Weights of a small transformer language model: a variant of Adam for these matrices.
Each number is 128 + 32 x the weight over the matrix's rms, rounded and kept within 0 to 255. Layers, rows and columns count from 0. Numbers have three digits each.

# layer 4 attention output (transposed), 128x128, rms 0.0604, rows 1-127, columns 0-63
135134113113125157100132097089168126101133116147116110141104153154185105122105146117079128138127145175126126148099083132048150124074163168123100154112200101102122153148152161138124110119182126
156169136121104070118164144082173080118211118164088081124122158137150102146107113196119140151170146094182128096144162031141173153088128118128067093144105118122125178098134123138180109147138127
103105121095156179097173145126142145127124199133141154114092070099102080157189112070098202106171080119061136139134151177173118065108112114153173145170127104114104082147213188077130187150112130
128148132144104111132159121142100157137085141055170096137165174167136122165078139113126136132122159038146171132233180137149086124193096104153125159173074159132095191071117115133110136131108096
161086155141154099095151128161081100185105105098099156144160131087082108115127130122113127161134173195158083094143102160141150128111097116103163123124148110080091175156077134132160151224168133
079115108097077121112142102163165149125080162116096137150161126120155095126140165147120167143174117129120145161159112189169093105104105089081135104181072158103113102123159149117140085070162072
098193104132108188114138101066135133107149097177091103153086069107105110136153113124077152177123075107075125179069136161119115180098122128114109114187073129124113179145135154149149093129155148
074135129164103085181095104118182105125149153081132146132151131145158135162138141131151135102115129127129097153111117092189167176167177113109111178119154119161138117099144116151118142109113154
116099176101070209169072091044145144066164125121108108141172156190157146154078179140093091148092106109136096180130092110139193120128175157137093139150140131138112132098185172090076163093126176
139058098145126113171122092135118091160097130142116109113132178170133122114141194092107066061140178113144138110141076116154166151168125129121170088163084192132145110161039130225087105107092124
131125086101110098112124148091161139133148172128074117148128091136132153116145086148117133080124135175156102116095072108156087146127183117178143155119169182078143130141047109141066070138170172
163143086127174115047155148135038150099139130146174148077136106100092084145167079085121173174115135143067139089127115193132086073086123128117159127206183138111146069084126125056133139062139057
110139160100161136081103128085127132186139136109135161187101102045116123141099153140124115156134115182147086203132135175121110114174096115155123152043108100177135164138241127176162165174173113
079170183143128109138091131079182120119173091086093140180122112109200129164129152169198110131181133107135099126129094006104139172096126133127132137009055116132139190144166123138134153175153161
118101092111146086103160056135144101147103141155160133187137091128125120140173137181157123067140133110130146161126138133068106156187100157135136133121021124121089090122082098153129137088169150
086134134154112130151092125141140145148160098169074088138158155147135085123093128100155106098106146112133124097126111048151150168179145171165114174122067139134116143098083077139074105089066131
157156137097128114141157115069148074093118135164131091123153126207108207046113162116136150161127139124120150151102082130138146163135152094149087175113148162138139095123150173155139167084121182
133123105133112131160088102119076075150055128078111110198087100123139149118112152110129123070124214167181181179154092112087147108145139104140122098104078140124083137118120076152136199171147171
151130139102060178160113087138172114046096092102092071117127220178161120136080151156099122173140147097172217097149081114070187143085141140104058115176122170146130093154174177154166161055120141
156113147110125101147150098165103111098125120106102147142153174161145182152083096131094123113100151086156100156106087141156102093146146097116112131115156200110113134145022138096135140097122126
110059125123156068064156127142123138140167123196121120091119072140146091157097119171137125167117166150143076108110126172127131114171155125165147168130123165087139097112153160077158122117133106
184092127135124138119159204089194097085164107173189137082091113071092112159186114142067105093098086139168118097122138133183155075129153163131137097149104139160128153111125148100120085118109089
084165126124113132140119127125175096074186113214140057133113080157132168080091144181109113136151095158081140100137126114141168186134130152114092117125066200147114098114144119127076160144131160
145128137096138148107113098189098186099110136108162159140115106125098208101146083140147152135166139102048182149121142178125121137068141108100102156185130136130108099146151115078147172138124096
168145182134131189119131114126130148132135139112124147098132160154117202103130097073127137163121079078120127166117159119132117142083123112120130138167198067104149134141157128126116087122104103
126157113129129164098165141087125117070197121161131111095151126107160123132149130143120134161116092067121096115145077133128106091093136145146128131104035192142148119098080176084084100097128151
119155109104152084149119164094182126123152116102131176139091112120113143207136121213162089131148130094159146027166145115106115159163174107145111089126148155150105135139199117137114105197173098
168148136175077150150109102084136110079154073111185118080114136105106169140090146181143143181149114093119145119112170137094089198104052156164131134128006113185123159165191169140159127137087129
063190187099103105182147115111171152191116177064076079177125131133143116104079087106134133126132137135146126166148175088130108236134110073140092153116201111099171186131221109123139125163160179
088122127125139146180167134149087170156133111118117141126120116096063133147172066136123106095109080069099123163141125152184102107136145103131144105158148176098144098144136107090083140134121168
135221139157151132123121130131090109147188138182085128083100161153135099081125111065110159212095165178111088041096107064131100170106120112079133165060088105073075150071050113114155126151066108
175105110146110105138146113124099088136081046115119185160152132089128117134111151144078131163121115136162141151092130188005138116121112160196143143171159078169151104131136134172154137150132156
090132094149132144118123097101136161200144160120076114183100117135134143161136130135094153110125104151187100201100172074194103145156163101095091131111201121124150180169133079153087080104119165
148194150106061183125127157138212147133138090148112116107127119111144092157086101139143140107113063119147159164140106123148161140086110100110113092104117130174141145121117171099118072093127120
077121141101144112173142131176150131163110146125144114121102086101123104144143113126126082167150141102120161077178131131084140126100172083070140062183204150114121142138137102148158125101172107
148131114112131186106146120049138107098159191110168142133142102095118147106177132097074182133138065125144126141089157179106080198151151143130138142207073113133087156136030123123183065149144137
143123139130148141118121159117190121085148102121110113130148148104180118186073140107106172146133123135193160165158076106129142043147155152192114180065151122170110134130176152102125162170098164
144134105166123116185149135133160117166171161155145106128110165170048135133136119155134124123104114137168094062130160096192119164102148107094098063132102123090096125145139135135128063106125153
163204183093103116164157136166174131116180134147130090101160199172119153099079087119101147112118127151176150116116108090147106179130142097117106145129235079106099126156152117129125114180132137
097137077125105178076142105113175142098147160105135089123154113083163138160181120088137159128120170176123146088126103168128141109105173091130145134095099130129107114197124100102143092098126170
126127103090144142061165149132107072138200088176144136150098111126172142132119092169093117137145160075141137193130129125030106102128114092172133197140054190109151162108143174117162153164160071
169133149153105119210140136072162079149136190116150142107176095143125159066122122129108137144114105153152070057125176116146075229098110105113135154126106074097133148137147113200139095184145180
092134136108133115026161128079111113154174181163147127108105083095227095162203117106161127172128124138106099114182150135151145104141134085119191181077080180085124122149099123125148188166111156
201095135131103108140135156110095130061117111107189149097126169116114162096143097126112128195154092120077109072146192159063092161096059183181155116161158081088106154137184167110169172162161128
136100080112227112088142169166111108091126120135173142148114093091150134144161105097145156123147110132095117051123121170136085124150109154148101096116083146146126095116154107090128126170145083
176110054122147145105118161130147119120091067115094103137094084171144130119127118115143103163162067128106153140097164125084127144048126133111063080186180097056147138113183172146172150143142102
159147139129068131146119118156167054084196102172136095168113113166096129139062153177084130110177141079202164175172109056119199098100174157116095085174065079161103127080222123180141148072126145
174109147149123179121137095134156114147157120118093153169109096152182124064159125081105167161073120133122097122091088109076101161131125079143153168075069135105098154128087133128100103177093177
075144130162168048104154155172071120194112171102177115095123157072114146090156081135147095146164181177065128070170167117137101089121091063144164184149222175097169160138113087138109124156105131
119103127162081094131108135061170144163160124117050114164107206127165096164104133199130082112127173169173135102154093059077160140101153133143107160095163159076140160100076082153106106151147160
152093112161098095178106066105086134131083148144144119159097112164094118138132181162167088102128205166097112110145122123078142121160120159115166080138077195133151098176148143162139149111135138
123103124147151108187110092122141127103113122172150069093130129205159144075139137176121144164126163152133106008161145119119174174126120145127149082103092165142115137113152174148119150149109121
138197140098139104115159136163143145164142122175084123187115145168146188103119083099123121116161138108204155159111136032130110190163095127136091164112115135107080132114144097162142109110126104
120208151095132144121147140075177077093131133117074153164134146151133128138160146115139178134171133125197155136116139105129238168134151153131096102145071091154084111095151172109205157134189143
163145156081105122069120120077114111105102055083070150113172103192155134139115154109108119159114124106166118183086082158085096157145118142159095106091153116137105115078118173105150122127151070
122151128135171092127164174140151123165100082192056086152095171183095136107132155105114130142131119085158180103136185114161141136115193099092111063147154132070122089104122140144147121118088143
053101096136168170128132076135142145051148135171162134145119085103143082167099135187145108093106146104105105098114190125075126138138113109129076066170075127155089148137162138125144126130140080
148148187148173098109126069169101118155098122076156197154121147054113066121170099120133199136144129149087163089094122117133139140145115143081172157105126109161111095153150067099166107129127138
120082114188133127158085059085105124155103176100173131097115074092113105116150168113131140080131150154095105121111156184088138143134128129096180085155111148149106132125083122110168113094145158
083121080131151137135144145134150132111113146204151073105112124097157116130193119123107124134108123108106182084120087079151162128099173104080117095175099195121120132127067121109093098051124128
145170140115144123155159107146094128116170125082065160143145119119119141183102084110164111121156176082132105093138086125144076199165128096084093157103123114092150092082150091168099177154175137
115126140113125169102112146130182138140196030111091156143133106103130180095178118133093090194104031154152119143107128097110146143146127160131130104125121122171130127158121098140167083168126152
105131165120109114123128149157075125129129112150110103128128120125146134108115096138146086138090142137122128103083124055090141132123110131134075195130118140138154162136056051121092122177107100
113175113141184080092185125179158181129110105128134119130114122095109109135212150130142141136078089094153161124155153185169120076135163126125161106131180155132128117155106122106164062124136110
105157109145133108158166137155107129121114131159090138101117155136082164149121091134130140162111171121155156104186172100166086151098136156171106175068232171099134104122129135144084125109111112
159119094137135072056131137151162117136186180122147155114082126118160074093174032151106126118076116162149060116098081142139096093080148162153167127127186100078159165126163095074136077114141107
128155134118147147115141124140122155102132152109111072167152151120127104122161142138143105120108146063136144147100126116099139127097155146114140127098157119143050153075095165041086149067103087
053100145140138151082082110050126128116145164101138112155101087138176038081185157094109166078134149093096104147052081118097155156177138144110148123153125074058106203154052131148100141107142156
160117121101133130111109138117120129060180088133182116088130132132123121153097132151079142116113103038095149190090112150061109165160122119155113118195158170158134165150097140092136131142139127
183108146121106119176080114079132113155119191104109115113163133115074109087131126114143128083150204137151099117144147132188139117111089113116155143112110155160103153105150129160111216092098104
206096117129155050121096128120112170171111132118150112156169136135086133225098069122130117110119178142108090092158180113183095131132130127208176167037138141150153122131143103143134050132157131
128113139141088084102155129106172118139097135094162082088109157118177146102169156107156192145132073162086130132144130130159219084140141082108131122150105090145147146123147120155155160139136180
112125163097123133122094128097154096117159152156125118145161159119098109145134102126140139134142153125134123145157134093134140086115091132118114183098179112124075158103098140091097206113135105
169199140133171162102114200139140171140159085142157092104105170098156152134146079091156134169133067096068169167128151146058120133096146133122113133146089138145136065149180120083114177158117128
176135128120154093075102132143155149136117133108148104152114180154134180128108146111202072104147186143122160123148096127074147127101107102153159095078125071130102130167157095114101077140111127
128137156184106170152136109080098120150135150136082096171079098191126189069075164108130099184142193104177163127125090089142193070098162170126117126155158128111123105131128146171142165185149123
076103164125142154106082124120145174143111188111125098121105090149087123108103142161129110160147168131111104142125145113141169114146107137110142100114100076162131137065144146125138113138111124
081066127129100139108166103094143116151177141142123177113096116137171118131150134156124128077150114078135096134079088154095183151179118138150140076072014154157125175080123176079125104153129118
088122162172110144125159103147089103097124100131164151060073160153151061101119101124103128121146108163139118140135090140136080152071155144120145171086098104044102123146173142088143129119120075
111115145142129110116120127088126100140131159144154121116143128101184085117156150134153189139136183167126102100150086142092161146146088131162101137166029114157137209166087147119092158123103110
137130114146135096118173131110136189131152132122108098124151150151100139131129061138154108149113121167094151092160154096180108086075138125132165209079246178085162096115139126083129155121183103
125086146121095189127113159111097104149183135151126127113126117153145163109139143118113115111108145110117100111111151135107137106151110157143126095118000121079164143122099124077047199186098143
170096148118139113131128096113081127135086134171135118143135151099036127117096140039155089119204074115117133101104174118182102111096134117139135135148168144139155092142209118145128203098143126
186152083134115185166137110114156159083130103141161135113114137033073120128148078089165143091172098139131116093101105138076095103118112124087107094118139124155064135155117135141119198166177138
173172128135112150125069116128114091129123156158129091145126148075140103148127127103139158126093123138203152184132121082137149145116148140115103188102100135154112137103154134154166015155121210
188169099173096113114143095084096137155049128108105141148106123089072132123130129155129095127134183110072167128127137090090095175175112111108142133099018118137173108133221062115197104107138104
122105168132159089113141158143099092119157110143148139122119129110133173090136152158048173136130117169150179168111162166108088164090118149082137154087194090108099106177139109088095135104136150
149086146176144148121183158127144171055131106093112114149121145141127143168139173154165114109118068139120128141137167133098139126095137133173122112207146109101110133084082111082096143135156093
031106103114168154081153140112125109107129170143078109131144085150123141157120118131154121127130119128193114177150138113166106146165109168153084183104218104085102147124086114143162142155105100
206142091128109100179095136113133097151154116097167194184095128089090126135124090146149123092129189162146117167163142107138118133110143138151145170097130130125156101111194109195157102130161177
111113148101125113068100098157117137108078091111109137114104145138119165185120177098098130163153160176143126155081076152122148117173104095141104073155108104206089076139165075135089116170087108
158119127124141106101121138111147141126115164152165137185129108088097101177171081107108178143107062162085115098130171112136154120106145173185138111136080089118110067141114126153147088156143129
088050154061153110118109117114175228152140171130125101138149142165136128079086107099159165047136161155113134130117117133158158164119095114131144095105174147101175137086094147105076111155103150
146109146088147106136104088147168138127177068107170105174119177146125089140147105134159118098094160186127092127102077071048160088139122116139116144143063116109192113117097118105113159162121178
132102113112129120144121113168142072124181126115201179108115095157147137111122180160093088146133165091125095126147096176138129129120155120113147086116088142184051142148096149151163043093154087
179173116159108096148125114081104117162057101146145144160189161062144110191123134129123046129123103151086111086147153101089089114145181111183136160146055070140192070162156081185153144151132173
127116156059184077081140090135141123128200134170111088104095104125142122136127122172134126135130093135116093103157111135130147119121111126104144043169166128121169199079059145128117091159108089
225072123098109083097118175128081156163106142142149157136134116102070160109113138104156173101134179155113141103111182093190146182115101101108138093068152138133131141149158131117103133082099162
119131131079105184151171149135133161140159154176084088131134154159156141126149165116122102133128179167180140139130057139109098113169128149106140127070112114122171161102099128098042207155059177
116122118117148101105129106126106130088112104096126118133120138128116093172128104142129107099129063152139123139158143121181041167119180143160168128158209078109081121133113094159212089110176059
147078163125084124112094126140120100150159078135138145144134161131094130142159127170116142131101134151151159105108128130190131122123154102107230125210094118081130128119099148165141116101120143
157114152086158116099150104155133110084148131105131133183118164106107123104114133141128106116079104152111114160128125156075084146097093155181129113104125104108149189164111122111140109139141168
097137133100159124079150147172149198052161099163119127121132138137120133130128114105098166080115098127174143141102090113161096186105146153109120143093255084100068123117116101084089117141118101
181133106060135067158134097118125113117172105146136170146168157118077173184119122143145168106100174114140165113129209120196147232146111144152108159072113183151159123144130170108108128098091106
155161100183137094081191125123079123113065124195120107149052147118081129133219154129200123105105142146101127100128084051139115129094173096129168104162171104128065107091152105159169093162107151
109103160113143127126107078133109192102113109150110146120149117122132116168104108133073116091096095171110129117131139132173090160078141164148101120140142076119128100105121064159116091134161086
168146120101098156148121097149144158148149063165134148102077136171075179161130109132124057091150039082119147143077118107159174147113124171106117153097177092138133118071115094177097112159094138
111137105144121104162119104128130152121106104118112193144159139143150159149117072152124144153146060087117166115149196093151072153125134142156133168110182156099076102129126162156168128152187084
093117129144095170135078115192102136111117096110115148113089075068194145118118110072113168131109110128180119161119078168140144100113112153135120111155069076146089107115190161131121079127150112
139114082179119152129138164116116079128120143107162060112114117153156134146122097128165106140139125163129138204155137152152163060148188093113134141152121163122160148133117151152147131120128133
111157120152153078062165110150104055136167116182090114161149102135165123127144181164136116181118092124111111116107119116157127088093155141158119109058040178114136144104168139097139121103147107
077045105144121160120153087121101131125146102165166164074112074110127157124111106106139130109118124150115116107126135119202119085114146122136097139109089122145051109120141190158118133172152107
083139115134147141124127145107172101103172096144104103164130122166158173098127120137059062137116150150144100139121090149043140153206117136164114171155078160165179129159125120136098139161083137
159135098133124061136115125140162126164099158121186201137104138094111092140141086156134122102117103197097127129118120180103080125115142152133113161096152130150154096127198064153156139089119182
212154142154123148184097155090125143164149118133119081153166203155116163130105140092132113140136165140106142082165165073092131108119100136129138136148087167125158109155119109143124173161103192
118087160088149128138129099155083106144092062084143144065085097193174147130072125162099144091156107096137123152172143135115052133178111085132148143223179077103123148174207121166158147159157146
088133104101203077075138162189114139086116118115128189105094101119139134108147090124135159098126110173142109148141156166177071152124087151146142102161254152120076136141170102106120093107131067
117124118132094128105163172161109100047103089068150130119083140089101121116178121159095122083109139130122103180125133164161131091120133136134146172170168180118106145120149158072155177081138100
115149076105136099094092149109165142158101159120149155113123103072101099152149066126172118072166153110133159167151108139176117117151114128113164172115173146144097113092122148075150087152157117
151144136128156133132145104068125118129154147134128092136202166105148112136141163118099124145118101101136083199148174105094116123130144137123130172102050144121162133161134122136140152153143129
190107114146099096132125120161118152129097143101116126120119157114152138147075139136127113070126122089118120075097155085145096142137092093161159102124097153120160155136122094154178053067136137
066130103114121065115179147148155125084136092093131143100158100046096147141143123138137101141159059054176115134166113160183151080142116170133100124119079110130145147092165162134122156100145092
130138153121117175145177070128129099124130101108095087147132148158156144124129159140092102155117166098154156113154129097077094164138176096133126117156065140159155114155097160149138207108119153
176103116139080101093117179131047101132149181138144136155127148071126110151102107128166150137080148163121113134163185158117105154173041127116166139146097125115182104104134122122105127152076144
133103167140146103103140134165143099127140106100162145097060138054192088135186140108112149148122119163141093106099084139100163098057114142121110048090147137167082163115146115124160060132172112
141109104125138136109149083126132185155122074149143148122112112111182097134193152105166114086131104148119092152129073163134150059188140116093146136123010072151074101162183141106142058110148134
112216126168154128129128139112122164145115173143077161101156113084183088188096099133146125114125140111161143111072059152072111169179130056124088176171039093184129119168126071114115098143123120
# layer 4 attention value, 64x128, rms 0.0583, rows 1-63, columns 0-63
109124138114152136165124131126092109093163101079153124133126106126151107192137109120126135144146071173074121147159129069199131103133124096101142159154133099143160081139163140114151140106115140
128103110080171139148073127101115124157076116079112171116160106165169150125210183082190156191104152151088153128132118183110128145116091153123093121127097185170124144124161130082150145150082095
112126102169154085141131136131196122121164142142111102119060115104143186122155128112084091142138087181156144093103078111203078135114145084159052094095106157143098150164144067169126127080100150
137083165085116109154137136172075117083164125148082135105165218109137166120107096169166148116111124168166084128068094144107093115104067162108159113109124199178106114116161118069152094142127133
135114120146103190180164118126106091162123134122107152180065158126162148099103066131160086148128113131148181123209205114175130122113141124066107125132141122119136101155131134178148111090114146
153110152121130116155188145166126136072170120112182129112076108115183150123091101068122158125134156117112119146124184097102136154164142049133118126104119149141147175090133126131116101147086137
124137142123142126110075130137152101120165156102110156126072132131145111059215126080151084159130174184179125170110156060106162110109102095147041118122095108082133201179113126134103148116121038
116141130068155141095110163113096112128166100138159200129161114142108113141109106141116059151151149082143135123071112127118125134121104155156136135127131062150125142090106179116149129104181087
089178114107176117099146144176112154108102081110128162096077139108090157153145135093103169124149100124029109104125177186170067141146114146123154143087117121146174069099147159172141123110163143
112119126064076134168164118134117146094117104122092132185145103152104135092104184220102128116142100166180144139126136148168130096193112169071075171112158085084097108073101182131142126083106161
145130150179161138172179091150161125104106123119130130120082096131130068115131172138092139166134071199106140108103142149164122108120128073107075103129130133097107115037104165110179150118107095
130133180132106164195086159113189147074084103166176095103140091077130092142108127143167085071134110082172079096156183153143134133141141088151110114119124158153164156154147161130113107105088099
138131057140142073131166123107109103104142158136128077151138127139161149121120138103152124150110092139150137144216108169123133207085115104137184092134115135119128215150106174132044158173137087
148116061116193058053093133119126159154168142121111111095124162129100155127139146088113145142104112155087162179160106175107143123121098115120101131186123104176158140106131179138140125096168107
124100147088153117128108107095138111122166134108095097129115141127160204054157116132139127135125115116103143154123131062135110139190088165096141119138138124139107134107127126118144126133082171
140111130090130123084139168153110152098088115143107111116113136175056132113124120168086131107138094086109119122071120218114163101151111105115172120125112118149132079105133150132147137125129123
062170104092120131073091064098157050083143092139127163184067145123115071139156157174098134076102125128110113075089138120091144086142086113095078073145131047161111197105143153143128133115099169
114155136162150094152150095113126137102153153179099065102142184152070114138083174117156145181140077180118221135148053168085161174184097174075151149132131110158117155097136228145161118085093089
084159102136143124143124106084107130097150090086126144132169069129199110147124099111131200133117174119133086115130091170105138069201101164145128162146125072158175096090143149139153117125124140
161161155119104082151175088134141145155165160141105099171172099126122094149061175123167148100138154124105164181126153115149151129127146117167115141123134065132121026090125082101131097160118125
134110121109105081132171113106130163127106154142149122169127164144101105159118153094107068138174133104052126141101178088174132154136089084136113102122135137196141112079131075129086136144185064
130136201135152107192085142109136157190140136127135113174075123139181122141132179089142136140171113170124108103054094184133099103097155144161094120129112111114099137218104098123084125175083176
101154081158089126117161131130111147141137102120102190159139161154142110193170071116155127114117159097098097111124097087115124105136154133119108116148122134132157156111130118164183147139116135
092185146097114079137109070163158076172112091150079153124138078111121118143149055112084154079071129156148138088112068111118130104134113089129159114047132130103110111145141100175122122070139148
145157109131089187120117162210165172135152135127125097149134109118118139138140123118110167132131126171149060088152119150120116151051159129128145131133113176111138115172170118131112136128177154
111067154149178120090165125175154153117093103092133169134123150137156106105149155169167130128138189132051083136110175076119149076196087082107137113159119165109165153182116073070116119191075101
135145096146140118103128130114082112101180149127115109126189084144135108083182139099141137122136075095082077134123105214067105137080182128114168128111125113087123174081102119099153139099226143
080155099075143101095091136145126145146144083107062146115155155164174134149146211083128090119061181104118108146130148163097124142170115122128141118136101139092199200093157157084073133140153089
188141075167142166063113147124079065047154133124122154100132158134106145164124160150126154192088118124096136121149163116094100134116119146091128092101109063168128230145170141129167116112131072
162183139168141105109118120129188085173091171141085153115120150171108134070115154131085121106159183121090153115110184116155143125138130154168163085074144169105095188100081101148110096128118099
142033105117106161138121118118136178135052116155099097135075122128098083172129099180118069145115127109204154135118145099124141102110149118188064118227111115139207114180156179150143131160136116
124118156133128065163139164151088103097181076081120125201120131188178137150132205087120105147138168088180106138127119123164224122066089133091136142089136153080150118156072136097145110126154092
159098090132138171104099134116142114108053153150186151117149150146100120038109159098098146134067147135108124138114059133120149127083157174144136129061126144147117078156135206172150149136126100
074131166175167182158112129096116145106168093078123123110151177138178136126100105132150151147192193089136111146120164107084093032128158092165121126111098182085158133088137078137163109148088083
143125113160135075088061145137108140058115102124120165130188117120099152142126071066155179123162084124135135116126095150121156151053169123148108158142129135136079103124122154124207120113165089
126104129116175148117119115203187107199120138119075123142055113107211110068155129156173123135152171139192134101083126092162135130061061127111076113097116104073119091154137105095049149122133179
077175120139168091143213181141025078171048186081142152118108150125119125168123110128148140135145149135043073102091142160131124086111112167198117128132120168171166130162126135112109118137148177
099117115082089110139109105092131162179054093136145183089120114156097117141127185149092123151149140129136138114092109146131129139101167127087145108140116145142157094092149115169140144163113086
100120098188131127104126079093090135143062119131066098144198116112148113206141118159159164171143102166087122075186194135149110145076134149149143075136131149091104070103179062118121145064137168
102102131157154165136123175145145117131105104117113134116088150094146094044108156116071084143126098171056163112111087064072146050153102135077115136144110105135149119112143132123142146101170144
117151117140165110141144068074106113050204133095086140151154109132179148133101136069170082159102105117134117219176170128165140138134085126141092099104125126112187095110136121071103117143092158
125129105094140107089140121181144130126081135119133154153131142106163089140208168170154179151128111083118127101099184146125152191155140181111183082156132089115082119141171122123069139097158131
128131147122143109154164124107116134125150171150135120126180139099171127080099109074143127139093142182119188158173103039140070124146101117108089134166125144152129161154126138089103126071216127
099105159103119165143154150201142090147132123089111102101088125088144126152152152125140120054057174112122139158143147149160115148139126132076105149153140091118151110122147053097112103067103153
136135175160121122109135167078158110142170185133138119126167096127076123130142135183174068129159113098091110148135174155104130193164179114144145128146149171123141164202131135120172129149142098
125128181094083154093076152153159140122141137118151150121153098140102162128132138077114145147117159097175096073059099159121128089165083148091109168133158177135189115161117142168207113115129106
107100064102127128131115081037125160140120115078085133107125111129145139096176140053148106128095111136148148113078101145122112119146154165125105119086095171171118090100130157110131131119094127
133161157095095107110142161130100146119166121099098069162123190084085102146102149175107063147123115122147137164156180118120152126164107184099168137166120094140176126160146137134162114108150110
164156131102079138175165135149142161106048116150160155094179124182117108196135126092203143154071072133155154132182058091086150151065181140092093096158156080094109202150119100150186112173170168
175141083111182148148163088149069127157106063081125180138105135158133130156129180073116131170116139101068124202153146121086165083142081095059172134178157136138167086181093115055140151147155090
091148153075092113088196115134086132077135108154144115126113155161078098107080172094098169135133088165103165186111098164111143163221126106068138169149135078114147146068091156148098136111089109
099105136092119156126129137156063091117138178149164199142167162084118123093189136167102129157113181089140125069185117181143174144111162144068110163164125082116143073020121097150142142103114171
132076067142079186141161052087096140173193188081081125145128088098074070164163119167159159112092113157108137163109097101090133134093131125076159106104123076100137120181168108084125165154090208
110098051095123126145078119153127110164200183141089148089127085118157166148107154104202137170211101132147151128108114135108075120150139131058110129138091075173155119159134093125100131138136130
166061135161102128132083097159109178142132154104145101154152158100117117082140190155116168155153135124151068159072198131106167125099035086102130130147116103098131190166135175152119140106139158
108129109103030113123129070119114176079130110122116109147065100146053133165139116151095109151144143167110090077054059119120127125100115102151042155117114186183100083154134149156129110134172089
134120197085140134114119183088111088160125078121096158131154173174122122072191072133113132168128179151139144157141083128142112102160163126165163125087118101126133109098125094099127135127116171
161090151122102125182063149133136144188132101127170104122055061159164130118113083106156064127112139174176139167168142130120143169131129080126189116145129064105067133158116088116123107116213134
117118121109157122137081213169111115142088084177115125093092155123155156085118164121090090129160095138105138083117110117200131154147138129101101138150152062072131076050100162148116121101128170
118110172155184176124150137147161168125128064115121169128074116120090133104135135134135176086159164176121117090096071163104141093162136184152134122158126099139146147200144131182174141138102134
158115068138108143111099085096163114116167128121116166180170131165085129095117122165083127133112136061096137190105145100141142141093115141179168111170118131188152123121133135084159138128130101
150127114156116072083088189122112133158080185075065119127118134132119116106078115118142094124165147093113143170074091140090156138133179166188088148146132175107143163145096148093155104157147113
185104099180090156121122134129120177100141118133125088138157126164086154104196154132149163129163127080138164126198108171118173119113108151145148080125122083087100086155112136173156138124112153
# layer 4 MLP gate, 448x128, rms 0.0842, rows 0-7, columns 0-63
128075082126122147189094057082103113185109058114165131104146100113115140152066111155068154140130080136083114067148110176135117127135094097142196172120188151150178114063175072117138157069135121
170049170113101111123151107146113127126094126144084154114166135152117068162116105067075146138074159163148199148091133097147145130091139137134128133132192095117080145161135093165151172149097177
097118096131123182187160102126117147159154094140087080125078092120122111086122082094052081179118134147151156138178056138143086109117043132111131112126159150152158067139192120146194145130102095
121136050067097138112105171115108094077135052161154109078169117181113115097104143144128079116124054094123156154093154159120167101129106092132133140115119133139106110164172094110154155083104117
095116147073145157148095145144189133106142155099156118134186175152168108165099087146116135123097181065157054180125144094102090120147132142150059108112109158101140188124142102098181118137192069
069102096134162186110098178173137076127184086120116192108126151093106077182165164117145163175114081095078113154101148126191151114132126098120128219184126163129138075117157110072104120111101164
095053118140195137147123122124106155107084107068113107111115119111073136141106107102147123129160128145118122121189108164109173091149130163102121124136125196180091155159156079109118139126179092
144124127074137061153188144129130138076066173140142107135100178174142106169077086146122106108120110142111123107131124105193092188119151100168133129154149157099132101113119104169116110127136141
# layer 4 MLP up, 448x128, rms 0.0814, rows 0-7, columns 0-63
122097092136099158100154129130127119094135213138096124113170087118089142122112150132153096155156101073096086148143167167147113128070137059098171155131156164203138185105151151103108087093087096
108116125161148184116137101122208100165128109133119115128118158183108146166098097149091179136091141210145037141156148099085118184202126098078151140207146199103110114094122123146174134107121147
161081135131153138083142066129160148153120121115148082058140074078212241194143091134077162159112121150110083136129152173146168142075175128113117085111151142092126108138143049153151093134157105
108170121161109128079178085129080103083064136148134100151144063119131122113128119101118092140156135141142089118077105154209156095101124175064100190115149172126102156241109101157183157176135118
142135136122184088124160086099067170111125160159069179166124209128091128159112069124138128107105147160117115164108087112119123085090198134125085134138124075124113167166156110181120102134084124
131115076162085157102085161107116111101126096183167144128067234162076144100177162052167135126099182140134113128091162148102147126140130165085140170108101150089116137091163148147175158113123155
130144133124079095116177168102146107133117131134157100119159085134161162096159179113171094108108090091083167128141127165165169084159090141140155137100153176183106094183098171148134152116193101
179151145129105146107140150098152123093099129140142172180142113153114181188133125115124140145193139133136110111146109093076184139175141112158185122112203142168136147151129132125176104124178115
# layer 4 MLP down (transposed), 448x128, rms 0.0768, rows 0-7, columns 0-63
142108182151145141153162137124185137114131118184121114115056158150116150161131159201186123160122147113116116105051114106092069086136114163134096124119127152109123103135106142166090070124113155
136104090141135142188169104088109090092115134163109126158105135151172113126106141115083140149118076160185127132105175157178138186090129065136134073195127139128073135111183105100132147154109151
201184148114145141159091104132165101135153048145115059108185180153109155113134121142080087130071147083144148103091060183167150093152089145143128153120130128210167115182238170156135118150122109
118136077076190183102102173103106095066169159067147132176126141126115134181099144138095075159124119135105142148162209149075121140122145122076095146123157149035143098022118110099098172066137113
184136074140123138177169108107110140165166116116102156137102116083137104173127168128108084078142116138124147147106141151098144042107135120068158102148131095157122133199126054144088027183132148
132119094106118069155118116170135139152088178134122139140133083093111175078087055143088092129114134144127139145162173125155127153141132132132066103111047121098114147154099110070138189109205137
102168115139201149198124092136062099077158116104147162107145104133094077110107088063137119130082132098162081063128118128100090153089129089079114115109100156100148142146143070097124141080123161
143147088124146083163123091115124140115104156195154130095104147135077115184082119155147149162092133152101136124156160151155102132107103163138096095139220122138120071070168101164107164128124154